Weights of a small GPT-style language model, trained from scratch on English Wikipedia.
Architecture: RMSNorm before each block, rotary positions, no biases in attention or MLP, untied embeddings.
Each number is 128 + 24 x the weight over its row's rms, rounded and kept within 0 to 255. Layers, rows and columns count from 0. Numbers have three digits each. The size before them is the row's rms in percent of the matrix's.

# q: layer 2 attention query, 96x64, rms 0.153, rows 0-63, columns 0-63
# k: layer 2 attention key, 96x64, rms 0.158, rows 0-63, columns 0-63
# v: layer 2 attention value, 96x64, rms 0.145, rows 0-35, columns 0-63
# o: layer 2 attention output (transposed), 96x64, rms 0.145, rows 0-35, columns 0-63
q0 090:094126119195072104083096148161121114130134145119111123133135085124128108121091131133122115116123105117155111144109144131133115167141188137154126160116143162121145081140156160127136089124139149
k0 109:143125129170127143128083133141130142084137129103176130159142107151128122165119126156117142122131139107083125103145075129103089105162174109178124124108145122145143143136120104077092120134096135
q1 124:139105110109090060100124096162109084146129156129108127143141089111118115110088110116118089093144122150170110089118146149117118140115122126127133151148139153094125125106170155148161111163127115
k1 093:135149123081098063102131100139109101111141086169094105096126131123113166149128129145135115151109102123139162167125123118130154127084126099132130100154152111098119127133120170145181101124113126
q2 086:097118110122124072122152085136106083118148116112139150118104164170075161103112124141133105131144136145157174122152101146103143133109100119115076122131150095112131120122173116144155103139146141
k2 119:090121139143174135120133112120142109124153143115102049153148153144154141089162151119106121125099127114136144126097191149139129111140159126102136137151106163168114129136087106125126130116166145
q3 103:130114107119072122137140138150156099162112145164132145109129106090138124139083092138111133139154121169139094086138110128115153127116131143120166127159127088085122110157187144145171103129109121
k3 097:136137134128128076095129100165071091093155096118168115114126140151122178138092094134136113144149133137135167142149093147102130141117113128179102091131162127112116135166132127117132097121110125
q4 090:155127144118141138164116145109160155105070115107100156132150087095101131156161122143125157143115109119118137183158119104154138099108159098123144128122140122155149130132134158110078161136115080
k4 098:122126126122136163143082130103112162145133154119137153142131160118112129082155144091125120086107148059128098083145144172108100151145108153132171141126140127141092099092149143112120110122112122
q5 073:098153114124158127093103165110153123108133117107129115152137125160110078134145100151121095150133118169118123165126150096123142103105120125123108130139137084170154166156092062101109126139124107
k5 094:130161152156150105144135129111183162157108151143133140169138115077119123140160150115087109133142175101150114108148173112146151118125163102097151135090135139155118095133136142113138144125159159
q6 082:110104135131155144125101137186125166096123111133127108119146142176138139152132143122103132119114173133136141103151161124137047148143149184129091109127098111113142171131110131163119128108125114
k6 098:145133155135169141107146164109120133109087107152113090120064102099144121144151139096141116151118141156125160169133126143145178094109113139122128131104110149165114138144082124088113152147151148
q7 088:081091108134101107111146077133111136156159089167135135123123154169113164080117132136124079126135107133131155128113124153131093138091147142095087099137128115157160103123152124137147120144161117
k7 082:150153133118122116068111129149104126099159093161122102101132146123100118115125144097080154136115095115163116123140097114134116126127148107162121128141157149113130148175074125130178105120180124
q8 085:093159129118149109147126146099140079134098136143104141133152082138140147111067081179132124114146145165139123114119120132111178147146108131104132167121135131110101071143124133162140115157129130
k8 082:130100122112084139134164109116134086147132079139173123165145093135125107131079144166109117056113117110103125125130134147131125110136156114113086102152162100107155124149113131143148103109139132
q9 073:184156150147134118162134153116145153137119125142105137137100115138152109172152091111114157129122097144113087117164159091162097123119157142152133125149158104106099137131172167153110162120158138
k9 076:127139147118151128109117153122130118119114101137136139132128084152123152181156149102116129159142156149139146093132113134071112139096089118131144093107138122213082153154147148115106113128144130
q10 093:103142120134172103104102135112167171164107163118126133145131119153143115128149127100140143144116111118166132099173116163146157097174152084113135152133151157147150144095107108089113127106094108
k10 112:118088117148114135166142124121104147072119099174103125143136162096148147116096134113121130123108174118135147152157134109139156142111089118088148082127083191117104128118133115120120148146137145
q11 098:090151126104124108140125162150138128119129104136123139145136124128092117123136139139109144162148146057126105167126140080137128149130128117102173126155105092094124149138152089162110185110126176
k11 100:150149168145176135118150082135131142108099103091122096117110133112128138134173146143149143171136108157131162109124097119145156128092089134146131146120154101160162102096147177138095140121152125
q12 095:094153097108100121123102084122118131137122105122165142106150110184140148148123145153170162119158105106132119133117128127103166113139104136069123141143142114104125059117113114103134091142158122
k12 100:126092122142088102148129136115129079092138126135089111107124144103100148076144119126130106132079098148134161144157137135157095134138145078159153142149113114113136131159102167151135173098122120
q13 085:111134133122143101147131179161139108118135076127120146115123085143132118162085137113120135124171151118142133145176148149193137149132114116085146156150158106161120121106118130153148118118077146
k13 090:127104174190128178105156134184152114147107101125125129094149142146137146099160112121106128103114126152105112106131115118131072153151143140096142120117120133155126130163167108160139133152159119
q14 102:175120135124119153169173141138165097177184115174134120124109152102133120138126119096114084132112103147164119100138118120152103130104114107164125135109131158161114134137136134131153109134183138
k14 105:082148120127113153107079146112105131129142145131166151153174117128120141104093136150114141106134141130085105167089102131144146121168166131119096119127088130114112147105094135086130098103092101
q15 099:118124098078155126124104133081128140152142121098106123196092132153105112155140139136111143142111135099132132156118130124131095116145121171121098121105180139145127183133105151149077156130113115
k15 109:171128177161127153150140158137112132118072102127136154107113134100107100147135158131171128123171134118149119156094116107122093118062098108109136106083101145156128111129131153120147128128127149
q16 088:157140143127112138124070138147117141094113122129157146113138142128124152147149128146149194104100111098099061098120112145100125127148126099166156137078127130146113128114122107113120146120091085
k16 097:120089086133132159161124140072174095108141149132132143137111099105124157122165135122167111143139158123156139163126113131124142140102096169127162166172079125114134109113120129115093145109107125
q17 092:174152149109144119098111193104122143103127134114160163140100130097124129114148098091139141117100119087085135142111119098165081113113127092156127135105119093124103108135152117104110113109149097
k17 083:073143078175120102145137129150145139121128150134117122152093144124154139127138148131117145137173151155147117163123127120091203111111119158137090144177133135125114113144157161108135117111104148
q18 100:140125101100129121130156120137096130104123134114129148127123111126133113155102090160127123123122133095125153136132181100147098120160153162154100130122145168095150154145156153166186155180176122
k18 094:150168129145140115088125161105102108170146130119091139140127060135100141112099112153123133128140102137090156143129137156106155125161133071143114136131134086095155112127115166135143128096157149
q19 100:143073147148114101108186106103116138129170150138128094127096129140101124108096145115148128113119119164124159121112090159168143155116151117176092149109136148119093154125136129135174126110124157
k19 093:113138110135176151111105123127129088122142181125132131153158154108130103123089106158079137130118124129100151092103143106101131110154174133114133165101116140152167088128127148109149139170162155
q20 096:124110097144129161114130126153141101094127174105136134146121160093169106116100119141157110119149142163135115114146137123061103131156122134110131152162132140138174117139141142128186154170153162
k20 090:155115186123072142136119162119156127169160138100081122114069088128128146124115100114141152115136141143106139086147137136140143110140144127156111107109116126118116173083141109124107146107117101
q21 088:154148142107179118143153158122119145105088100114112127151140083136106148129188171148145137112115152103129137127143166107158111145111161146152124116140148141156123156130139145094083086102159123
k21 087:120117094186103137133116158153121142144155094138121150148130150133114090104159168127131079163105098106125123129131147163126175091123136125131121117084073129121106136124106144121098168153107128
q22 102:093156109117113123091130148175140093127157131136164100142149113169131175100162113125143112113174130163144122115102135139146182150104153135121174133163135100152110121150138093120110131099127114
k22 097:125154131174114156117139108145144144137143171103127130152105132101126148125138132108106080133074134122121129096153144144163136135177155101168114176094120169154131101157114146115091130151157137
q23 098:162095125139141114156130136123106101089094137128116153085106070103126136136109071116126127147099116113113159120130152114163149155115143134139152111123090132110132174117153143153177169139162123
k23 100:125130147175109135114110149097126169148127155119106136193163109131142135136160092154121150101120138095145154143125128145062109087138148174115121158133153111101102112095149143125114136149114137
q24 095:129103152154121145162103117110125149137063153177125100136163133150116128109133098133114136061114120138123131087145103144150170119121118109142120100172146140098115106134116141178127100103112113
k24 095:146092124093138104114118089126066108117169105133162092135125121137136116136086141130130116112111121117150125138122139172100073118116151118146122125129111160133148148173142110082073097128152132
q25 109:095137111136125141124128133130115093173127131156137114179154134157150104159087092114129122124122056137105108129111141146101111161167131113098124115101141103056121145120142109107152126120126154
k25 107:144107142149167123155139107109165135096126139127092105148090107101133105142135161126134139135112188128102125087100129112105128107153166131138123149072117132186125099122144109102117169096127143
q26 094:129153146122155116090128107117150125126094176124106136139086155149132129130079102097129151132138165126139141090103074127156111125128106139056117165135154132138153089134139133139098166127128126
k26 090:134123153122108166146167117163146146080091086146125104097087117118121157141125131135161160095132100127125159146137159132098157148076122151168145113132098139145134166124133159136141146101120162
q27 117:121054113146132151104121123151144155154146141140155096165131139115141138152136150146142187145118100135127126119125126161066152132106108157172122176155128100142126117172139120105107130118130126
k27 106:138154148138128103102162105092118070134117163123079147127114175151067116113101113116161109130131142107091125088120102134131092112094139096132100129101145109145114155131140139158117112118142108
q28 096:106121129107120179117123133111113129115109109114147113104099086138134140120122155184140114103114135106132163107105123129131127071115179131165131095111098106143166140150134100130145151087112070
k28 096:105140178138159142127127136133116142145091148117135120152134146135088099086165098130148131150154186146174101143133140173102154163167115128153148134145151144141144127148107113120090170130153128
q29 103:050161094107145144129114137152143161119152145154151120130141116167169137152170140118120149129106154095124121157157131116142143111159095102094153120106158126097142149113106130152160127157143153
k29 095:180122139180090107137140108107120123090127080158130133092091089097108133080139101156128105130136136139130129145106075090131161111109151130137117133131111129149131121110129142112107114187126120
q30 097:115145123131125097180090116103121150135181107158118132157153130142148102161086119111108132105115114135116110133151143084122117139156140134106135138124164094075123136092134141151166134178104164
k30 086:154124129118166114153122161116168113115139094161150141116130061109124151157175127129078135119151152115119129078102135137140134101136123121113134109107137091180133161114156140125134117147170159
q31 108:107110111144101145117111153125144127141172159119137145127125194149115085100076110075110129120133122113120155126110143107146142111099121155142097118097123117105133143132109098124178081140147171
k31 095:058169163164122110100125114089124145159117138143121117119118120127173170108166101165103140098147149130115116127132145090147141121146146103151158132138107121078140127137146096114126127131110173
v0 084:197153138103148153107154094133154141144163135166102098166186133119171162127157126103117112124115129118136118141118109104139086092130101122141134170111149147134099153120145133107154130151138117
o0 117:170166121122123126146107114133156106137140146125096149148116111117126125149171118112124113147103126113136100104175128135119089116155121120156147159136221140093129130142158178107118153097128126
v1 095:160096126144111162158122149167112133122145117157165168130147139117141144124135118169135126139118144143107113146124113119071137147205122125107136141085126122107130105182142112125080096105128109
o1 110:143130137171130167092083144119131107127106113121132134128104196126146109093124149123128107134131118118109149153142130107117063146146127168132079134066116156133145089146117112105120116102137119
v2 105:125114118106179088110158127124165139153099129143123118096132070122155137135149181062109096145118130119137129115092150142152178102125165152117135130112131142145092099134109134155130123137117145
o2 115:132111126131145139141184138145164148145118125135138132061117108137169110121140127102114139165154128141113131088096125141119178069128141100113163152117145148108125097098092087136139103117147137
v3 089:051148152147143134155122119102139112108128142118138144106151171097138124121102147136114083158143101119155092097119123141161116104126149144144112134090105150165133139159106151094175089133124126
o3 099:160128124145112122131147093110133114075100097109097068099170101100159149139117163134136121151126119149154164083149098119105118123100133150107156130128128164150135160119142151163164122138121148
v4 096:151147150152111108096102138120099128107112096115167177111120126117115164126150147154096157154098165155161145144140102123112141098121143109113139154154101125124132174147160133190129152110092138
o4 107:109104113114127095101098146116110135133095144085146171149105124128145138111108097184123131137090117109090132115144129142089146107170119147132093137101100147116111147120086126154140159104072148
v5 082:054134110113132149141133137097172111144165110162143108138115116175114081155136146108095133135136118122146153109106133168137131136116143147139133126091154121064080151117145126115152109134144129
o5 094:090137135112144168125142118155113159094141129121183090055141144151111118176187116124126132108153134116144152169115104130131136110094142116117146136104128120156108157114103140134159111138113146
v6 084:170108139095161146146146145128152152156143110150137077100103144145118153105154134080105111169078140124143163109136157147142132090131113119089127124107130112127120167173148128133115139081129113
o6 087:130081151135151120109120155131103139158140142093149114101092153132142130119133144098147115136068137116129145125180116164144132103165118095110113149105161140110161148153128079095081124114153146
v7 100:136173145084143133161166138144147086111120132089109112118100183129092143091154109093132118109134140112120124142159101180145133105120142125106127140093114138144127126145115120108108124094133064
o7 112:151119156105144098145162119117084131101161133092091102122128122127127121127069089099110115128088140148111175137165136110148100153147168126119108128114122140105178154114127171124156120148148136
v8 076:107143123156154158145108140106121160125115125077128146117131138129144132077084089180105140100162094156109136118103128142138135129141199106139147114148115112130078136116146130125129137153151168
o8 093:122139130125123081150072132143128152091121170096147108136153100143168174127138107154129119089169130138106108134115105133105095162158104142090160100113132130141080108106127154135115127150098121
v9 094:158122142102135136112130124133135118155119122135169166107129151157105108151130147132125082127165136142144155115164125152110131093126147166126069112147133135137172157128139095177088095093139085
o9 105:095079105135140109104107128126103152127165112122172137153153164171134093179092138137117135143109125158138161118161107124136132141145113184116102142098128124101146159090116101121125129142140170
v10 098:112155113183124097145115114154161125107094131151100109117139133147150156133117105145171124159121152138121094085134120149141099114141131131139158121172129122092086111160124082137193148114125136
o10 103:097116134107137108117117155131148109108060118113108130122132090132141152115157130169181129134128168151126112149116138108147122103125156170158171077108112119123129129138153169138126173087130115
v11 089:096116128125133147118108124121161121112153110124108140118114086099157164165153123179147170159130144149123115153121088087106132137094096089134124100146104070098132129106112105125152101152145152
o11 089:106102156091172128113103092134114123179134145139137122139124113114111120115181140124155113156130137096177116143134122112129117143098131125183127109111127133198102119152112138122108127097073130
v12 104:122082117164153150129148083142133137108130120120140099136070098096138134112163118133081145133092127139139117140123141181124099102150107155136151142133127130148098169158089139150114176099126141
o12 121:155086127163176138152156139147146121105117143086126119130109167092111122087122143122138125128139169153140128128105150164116156113178110120143072156135121133122157120183138111125146162106136155
v13 099:115134116133144147088129120143117155127121142129114111149141085091149094129120108135088139122191161145117112092168084111111097140105095160100112173119179112130143108165150109119151138124143115
o13 115:080136131160111127137115148136125128126149154107106101151164166116115104099105145105121167097138127143134074137129118126156152145096103125162161178121126115102111095142148086093158128082141110
v14 102:126114132132093147127138160168192132112122122146110132159140160124074132107095140126092159103086141099135147135152074133091115134129134088129153096119126078100106097145128135122130120153120140
o14 117:112109137108155140131115117101126175135093129147129126149123177118112131118112136125107119085104086050103129159131104127139116136147166087138155093086126116135142089146113175138132155127119133
v15 091:127121114155118149126079131122066124144099109135115111130089078091089087131099107119130139129092147111133143130140134147130103127123165112119194142150113147144139116106104126157138174109092125
o15 104:102151121128111140147130167142115152143127129110128120116185134122136143112130134143148132106155164130094112125094155127116205117183143152080149125146064121114106133155114094127123099113141126
v16 089:154144132116124132117117082132114110215144102101103134138125134157103080163126144122117126096109096120108096119147079162109128119112144113135141145094154150147128121118110135131098133183114152
o16 098:080156105131129125171140104140144124133164063098136120133144113125139105168123142127135123117136112102097081145136108132136154121142133144132115095156103127086122130106081134086176146176113130
v17 084:132146125107117096083101123112119103139098140103116173133176111107141135161135133114115099119133135121092137078134138167118119142155133183172096155133113139090115136112144125135183110131094097
o17 089:114128127109108102137110135128128145151099093128141157126136103189129115170108114110118182152139132152155131090140135116123114166149145166118151172137123130097113129100143139146204133151092128
v18 092:092123110129138145170131070132127098129129121136171096119133130137136147108111105108174124134131197108129148108112123153134144123129125123098145088106115108134105138145116151138117202153124178
o18 107:101136147096148152152117110153147135103119108082127129165132147111129155097161110144148114134163186093094125174141142111118163118100109069113139120136119114127166146132155103144118162142154146
v19 088:135138096137114099121130167148079151135153136138123140135159182155141109123130128116136079116130118133106110107131199124197115160175140116125111124089127145114154166127108127120119117140145135
o19 093:164150130144089102097157123163137115165115106160148116095098097118127140134126127124122132113115113129141098076125138108135091148086127179121105133151133078119114161127160127166115087146149093
v20 104:068152108147124129139108123094136141100085137156105109113141117136126118140200108168098114131096104125124092168114139117140121119146098118109141145085107096164120113125142159141144175112140125
o20 112:123115111143153140132137106153125102106082107149091094092136133095107126087160101149127093114131132177142115125134120167133085127108147132136134168141108161150155150148077109162125144096126092
v21 101:115150089155148141114161092130067169121136115106121123132123144148124111148146107164096165090123112118143158148139115115155105107111133079166147158135115114095112139098111090127088119150163118
o21 113:113124082088132135130126129144116128121143163107166110148130085132129120117159107135114119079126139125127066130119150149093075154140123159182136109126117140124108167183141155134113158103125119
v22 083:138117112125118133102108154100139125150100129159139083136166099119106135129195108154101160109139166121114091087118133117116156130153131071142131137135119149113086141149087166104123141149102134
o22 097:131154152086149141125100150115141108157099125124130115142122114115103151157187147116098115115169136147109092096145135148140145124122123109125105163115164135160113110188124178116093138116125077
v23 090:087103109122117122136131119129107102109133101127146114124139125138157143103109118140149079113179146123130091117151114114118106121153115130125144083138099156082119155122086080111105098051134119
o23 100:123108179129150117087129117135148134099102105130117103139143146170147114124114122103130123105149138150161183116129136074119109159129131171136075116131132124125150191147171122105114130090145116
v24 091:118083112147151123182161135135118136094133109089107095094128108132118132085108138125114117095079130107135131170129141159119100155136100128122170120158065140107107101112148126146129130098112144
o24 093:156073133160147142158147143129136127114108113103128099082132146142118127072104094142149154102132113124147158134112150129105126157174145111145097090154080150098145116114140096161139125093143132
v25 101:092104136191111138099134119159095145130153152141123150153126134162130156157149096126096142110125071128097124138133151098127133139135136140150144150133158084092093115136181120111152144134119170
o25 106:101087140198071173110121136149143136101105164167132132133102122140138144117124083113136131112108098120115072138122177141142105134140112124158144117120110113124089129145121104128143155155116145
v26 092:152109102119112173150081195134115076145156128161106137132122084077104119116113101115140152152106131126147141110104095128153112161131129125136106126142117131119128094126148123148069141116149125
o26 103:088158094135136152113113142175102141139144146112161140125145133149113158115149125156145122149159161117138155124087091071163158146123119120083140128136109120140126083153134130102074111111102141
v27 095:158138111136150114153113145088143127100157084118167125135085112133135125133115139133098144123068166164138113126160146097092122134150091084165126136140116093112101136111139157107109118152143086
o27 118:133119113114165133091103096095119099141143129091149157097086144139143140129132173131127150120097151137131132132136140168106091147144141101146097141136114152186138103100085161154087152102111132
v28 079:102146132137105135157120102082142116114132108107117088135151088166126145125125133135102168140061107103115146137126095169096171102151101095124147117116123150128119099095174129105144148140103136
o28 074:102146157101116149132110114104123156113124108099126131119104124160109096119127087161118126129129134094150142156124122195152127119148155081114119110131142198163143112110125102110113180110095125
v29 089:120132142157166147129159170178144104145130137146099047115135142117144138145122157137122108088104133154139140135118118156102151175098125159121134107132108120144077171128141114148146149122152127
o29 091:115117125141134144208172151142130153142113142146137120081131127158131148118176149158128151110113148144121132146124138143134153185111130106147107096104136111094083129104136153117153089139125162
v30 100:097131118151101146183114147154113120133144126090083098187144107147078128156111128119100152104146146087111141174153112101130151125137118134149139150104149101107088122135111152159129127116153137
o30 110:123120152136113144170126130143124178127141118124149102154125169144113147133095158133109133099135115139115116143096155111190105144146161157155111110141114171102139134197088126126137081110139136
v31 098:124134149169079107145122149115116108103119095090118098170140146104125135102134106159164170131054134151138130124146125121153163143124150094124149135121147126118131118164158112079139116122152160
o31 105:157149167109087133132167131104129099148111078127128149148088105078150124119115101150121163129077121103135124158079109151140126118093129109101119099120111114157104127129094149134110100124099108
q32 087:150089161115136125113125095138138155118165198115159120129123097146121154159083107102112133125119143139130119099092136130096129145134147183109094129126088138153093132153155121155092148119133098
k32 063:166126119178182138097155126154135159114114155112093160087152127132122133158173124133068104137102124137121123096122134130146137145120150151092126120158147149118162133136093155102140144170134144
q33 098:174103112110127117136143159112142115147127094113137098116146156103094086123104169116169129109136122114158129106136126117173116121147126155165144106149123137071103140155122152184131078129103116
k33 083:132148171117100082170169109122080091121131113141150138117141119134125147162134099105139137130182133125130104151112095115129108141098106093096101160118141117101098132099175137137120165111094122
q34 105:136147160122123144138120087124157148127142153178156160142104099121138186114108097154123120107112137133130089130084115113090159104084101148114143157101102112139120108140169102106106158116139109
k34 085:158137112156150121099109168151109141116138105098097112140151117088120111127133128117100087118115145182091147087136135114198131148125138112100109088141108135129121159117104127128076101134137155
q35 075:150090119131136140105134092144138157104158164103134112110123152138101149122065103102135154123124156130118125099097124176144115162164135147149161152126094117118102134148139161111107150124074090
k35 073:173125117100157077138144086106088139106114123161144110093111151107100157134134105127167115134142147109112108139124118138146128155131126156130103114126158102119085169146135120174057134124134134
q36 107:166137142115110105140142090147155140121126142144156163090098130122134158142126077118084132157108146138117086110105110108129166114094109086103149181094134129134125158134155117089108151133111102
k36 094:147107117162165111105124134151133153124129152129212111129124114091111153121095154130130125104095153153136106067134130101147160130111133139152131136163104146163108103112115117148111091157128158
q37 085:085127140168125183099136134170150144129138128126115154094129124173128184138157125109115121134149128164128133120125133161104130129105124109107103158102124117188172125119142110079145134141138087
k37 108:122113156150147117124131093116134151106105121122167145072084138123099139147154129124140129159067131101133117160136109127127088171167124169132139130138152122191138106160111131115141157148129152
q38 088:151118098120118124157130177098117111126104110119077102130109125091141082114124169084139144150117136128139156136174153137145119152143137120149104106140122161051110133123121154143140112085126129
k38 103:091131109148151137115108115116107123089142087114132162132102145154101135126170143157152149148124105121133157193165108129106095134107141123150159121129139078131180108119100141091110107127147156
q39 087:099128131151107127152128189131135136123109101162123127143125059158150149116160138124124121138114168148104098148149162091118137155129132108113117167095131113140133140108121079130156133107189112
k39 082:129126138192135144100107147152120202124119150103125152128087122112107108118114151111116080112119165163146131136124139093141139133120117123131104091133112196126142119129105125096112114158151155
q40 089:161137142091161126154133090137095149113127157134138103126110191110097121154060104134123121114139116125126139135136088167109082126128122169133142121125123104096121118155153175137083127128134133
k40 077:179104143071121123103157121125104087189147112163138143117146156125101127127117118118110156106154114140142123102123148123183113146131124133121108156155142099129085167120118082126117148102109146
q41 102:183070158115111088160180152154118132133157174112116134118142123119115141137099105118115130127105162137149129100138158137141126123107134142119115141129088148090092142131132186147100151139114100
k41 109:116164133174159119103114132087109118082117106110133126108103116141104113106168105164114093161085143097081144187146130133103110109146158120141145125114168109115132132113119145104133129125162150
q42 094:124186121091141152180154117123134117104095068095113162137146139127123121126150101142139138114117121109117119192127128155107121097143115131138180083136132075112160123132141136124133130110122152
k42 083:165151159066144128142153101124153120117100119102138148127107058099121166111149096129088139153116137137147142158102120139105134112122117145107122145133119156147077128132142111158131165118099091
q43 106:142095143126132103095116082148143123143144166128139099127107112113115115162077114140155110114144137120126095060118065153138140110123118120113093142140123172156108095137085144143121110145121109
k43 097:163113138130100162109155118123152086154142153135128100158139091123124090135088108148105122097115132142134079102109152123146149139148138103107110165130092156163149120146191115115127131114111082
q44 095:124136143094153110105150076123156122141170197140141137125119129098114106144088125116104126117124146127152100093111098157156153103152109108120145146128140133140098116135080149129127113164091078
k44 085:156097148120098133111153084112165104121151116103133115101098080115142124134097140157097136088086102150168132131093168130144170120132132109092150123108104140142134141108161148122163142109113093
q45 078:168148167102098111105162148109117148145168128151146141153089092114138150107127155100120147096097125138145102091122131091137130148094130122097100105122106152166105131097134120120077119113103090
k45 108:161137149155161140106105108129076150098080118149096114117107105122144092118135122111170135140101103127112095144149113139124143113108114115152147125100147161151154140118100185095120173142116167
q46 108:149163105132169095185156147120123117129103063129100131162121133147129103131166148158144136128081140110137167187112143120118126127165145153131115118112153125137178130139126116130137161140147138
k46 128:193141135155098158140180139123135129119109119163142105141131099141109099126098076136119123136100114126120096066116156169120138119129126127144104137124103110151104124103176155131153148104112100
q47 088:099102154152148096097107110145104077140127113116112081090146160151128128111095098135134107139140111141150114116132123169099128185132131122121114178148116114189126108148100094149117123117127108
k47 087:126097140077108145112131126141149141122177135127127108148109122118089113138109098113141118092124113131125084121123132120178156153191142122145069149132105119131128109158146128110137092087129078
q48 082:150119128092102147120121141108123142135158136106136131124145104147125133153148126055133136119106123119098115095150105102184174107125115126116140074085126139075148161094137153120087130129145142
k48 094:072130115137127138129120090127139159135095150138124123112110113132168143124135112158155168146137147119120155123161085130111111128101137125102173115115159142124119159095078110154089146175085160
q49 098:153150132150148135148113168106156119124053077115103143117142086155123127098168134159107138134085119135154155146134180125148124129140132107152129139147135133143154175114133137115140141137173150
k49 095:128112122177148139111106103123166124119098111142127079192123127121139125146111134184132149132138115144150123103134110160090136147129149183157128134106110098148123099146165107122118181102132149
q50 097:109139103119107168104160085105155149169114152105128131136115177117116177107145105155125124107120153086115087081135109140164148111138117124096143136146136083127113130149124153116136137122074131
k50 106:141150165143159133139126136108115116100121099105120166128118124117133174103125113135107099176131128118128184193171133117155122131137132096131132088144137145150129127119115142136160190174118145
q51 101:140133137110133128143144166114112147107133155133125131147109125116135102148138139087090126159121167113123147085171118117163141168174128142085101122090161142121098155110187098120113172153130134
k51 088:135121120149104127143165132104169180138084120142143122085145134139128092137159139115197139150114137117118125102154124166126104144082117144095146119130131129108141113082144149133128144169139178
q52 119:114131140204122147168146079138127131143159117076124125135100144137113120115121123146098136137119150133161157145108138136128111147132139195149114159143104144145147131176125101152140169122161117
k52 110:148157140146099119127158149129134162125131166088163153125086148131101158150107121092118069087096119121135120127101144109119115125102131176116097131120093096078113152133128157138153142105131105
q53 102:131101132118133142110150132102150150086133170141122129121107152128085140120141130101165072133107149081081133073142115135121151086124128095102117111128159146157092107112111147167145136156108123
k53 095:098139128171111149121109109083148140154139131109134133149152087183136110143132127154162126120136146143112142146143146130122084141154159153111138120150148121135156156090156124085153118200099141
q54 113:113138110090099102162113144137078134096094108112119126115157070098150104094090112126146133117128127113125117204112118114117108157124098130154114120132108165083123126131125140113112109088117124
k54 097:145126115107124114156096162137111137130164131065149159170063124131138117134131125150096137129107112116153109134099143085119121137133110072104140167118141144141138100134111136153100082125120088
q55 102:123116150114117115159101141180134123110115160141175112120137170143134152150120137100145105157173141185136095123121120098116134107098139163146126130116136152152098141145112170110168146148163087
k55 111:126136097117175140144163120116134087151133165084160111102154144123136100088180148126119114148096159113114123114141150149160120130151153140114149108099118190095130134168112121113109128139160143
q56 117:048103120147114083128167109134075131100116121137117149132098130177097183118137131120122148146129132122124142105166135116146111121119149081159118118110170138135140141144122143135152116161127154
k56 119:101149128159106143142124071124151146148140133096110164110148147134129131128123109153085103160118115125091124115103121078119108091183140143115117104151120123159150130134157134124162126177185128
q57 098:129162128128107135126093146115117087117158091146102142151135133109113147113148168144127114138116121130157174136122124112096132125148161135123144077129148091186173144169138126149158180157137150
k57 100:172123154160165150129099122158117165135129138128103141146144155085104143062119109088106136113123120127099122143141141108095112095128106112153136123145084093122156122120072085137110113110125126
q58 106:156125125087130162170137166151157129169140143160107121103103081108149137145153139123091125140112138168107154116119160095134138116151149090100137145112126140115136187134148125090175114114145131
k58 116:126086175142197120109161124178072150123118171142145129117161113094143136135190142128114129120144137149144117131129135137135124129126114113141117170119129117122122119117112167117091144140142176
q59 102:133113150150139110074128082108116153147095170130107098146133141103129130165132150166139154122147128138133106106114140109096107100121153166121129146156130118187159074144143099110111143104106153
k59 109:147128153125098133165187182123134105143123095145104113103167146132154115116161144114130158122186112116126135140115130137113134153082094118124092142140108132100099116146142163117168153126170129
q60 111:078093117181153162114126116157132152142130144101111137124120120125103132098113135148093127109149119128108115119092084149125117101099112121177162137170094146170119113158124093131103104114087128
k60 115:086151112137099106140109157119123104154115126133162168157152169164149102133119159107078120141136081127163124154096167120122123162083114142109145145138144093110132158115165106124135146110113107
q61 094:103125151168120162092130141144132103103144126128114146156159095124146118120113149135113163146138114165126102156143197090144107122151133135179139147123112127106151087123089161168124140117151093
k61 113:089149124103140105129140123154099157150133119093098125112117093136157124132156155160093163087168116158164137154110109158083161096110112147091155083108129156109111151132138123136110129100126132
q62 094:111151096098140098165154127145119119144096132140150161147122174202091105098117119127122142138152182140129092148138125105108128139130144121104110125110135126108098140107140118154132138145124057
k62 103:130137143095133142107143117124144098134108141111135143093071117116098127119134099124139085147055131103095135109129160165147109096132131103137143070100140161152129107132150117072126130127154122
q63 105:149143135144129139169153158113114145121126155157123146184117103115136118124101122141097132136107146147142131132160141098129153163191116148081097126122107170111118154154171158154156164110144104
k63 105:149144169120136128113151141116103174141123133066127121129101097139092078133149140136182097096124123138148088122114118155130114134092082127079107135147139117107122115114130149150106132128159169
v32 112:156086138090142160121178063086130130151134154115129131144084088135109130132160106148144112099115104090109137134105128154136149100097131110137123131150141114129152115109148091141079146149132150
o32 116:100068123108156102120138088171116186144115135132139123122116090139127131107159087101128171124139142127144121130122128150149155128091132133142146150145118141065149143176132098112100143128150146
v33 083:114163088122125102120105098128130132157136073109106120140111179162147169164155164118161160135130155132126157137124132145122145148137147148095171147138177115111185101118125138130127141134147144
o33 090:112099112107114123160110133111156131149078073123106165169132112119150108132130121176121172151133079120159112186143146119146093138119129155128125128134133113104146126156110115083099124153130105
v34 107:162143128109145078131103070143095124134120147122133145121127096138154140197134108152141154128118164132120158097123102155092128130095094127114144169104144150127089116168167132121112132122104124
o34 101:108152117163135155137114103126099123121151090134152120154127123127138112160139123126139166188110119166136119174097149154134175142105132100122132149113159102160081163137133108102155151129162169
v35 102:108136120075100170078116144094112160131130141113139134152133100134093123133161091105140140125181104137155151152137140089182146119103082107107103126145130132131131150148140111090134159112132117
o35 122:154103158067134141102144131121115122104120167139142138154111140097142133145100141087115123130144168107122090121121107102156164141076103090107104155116125140095112105158166157138097144127155110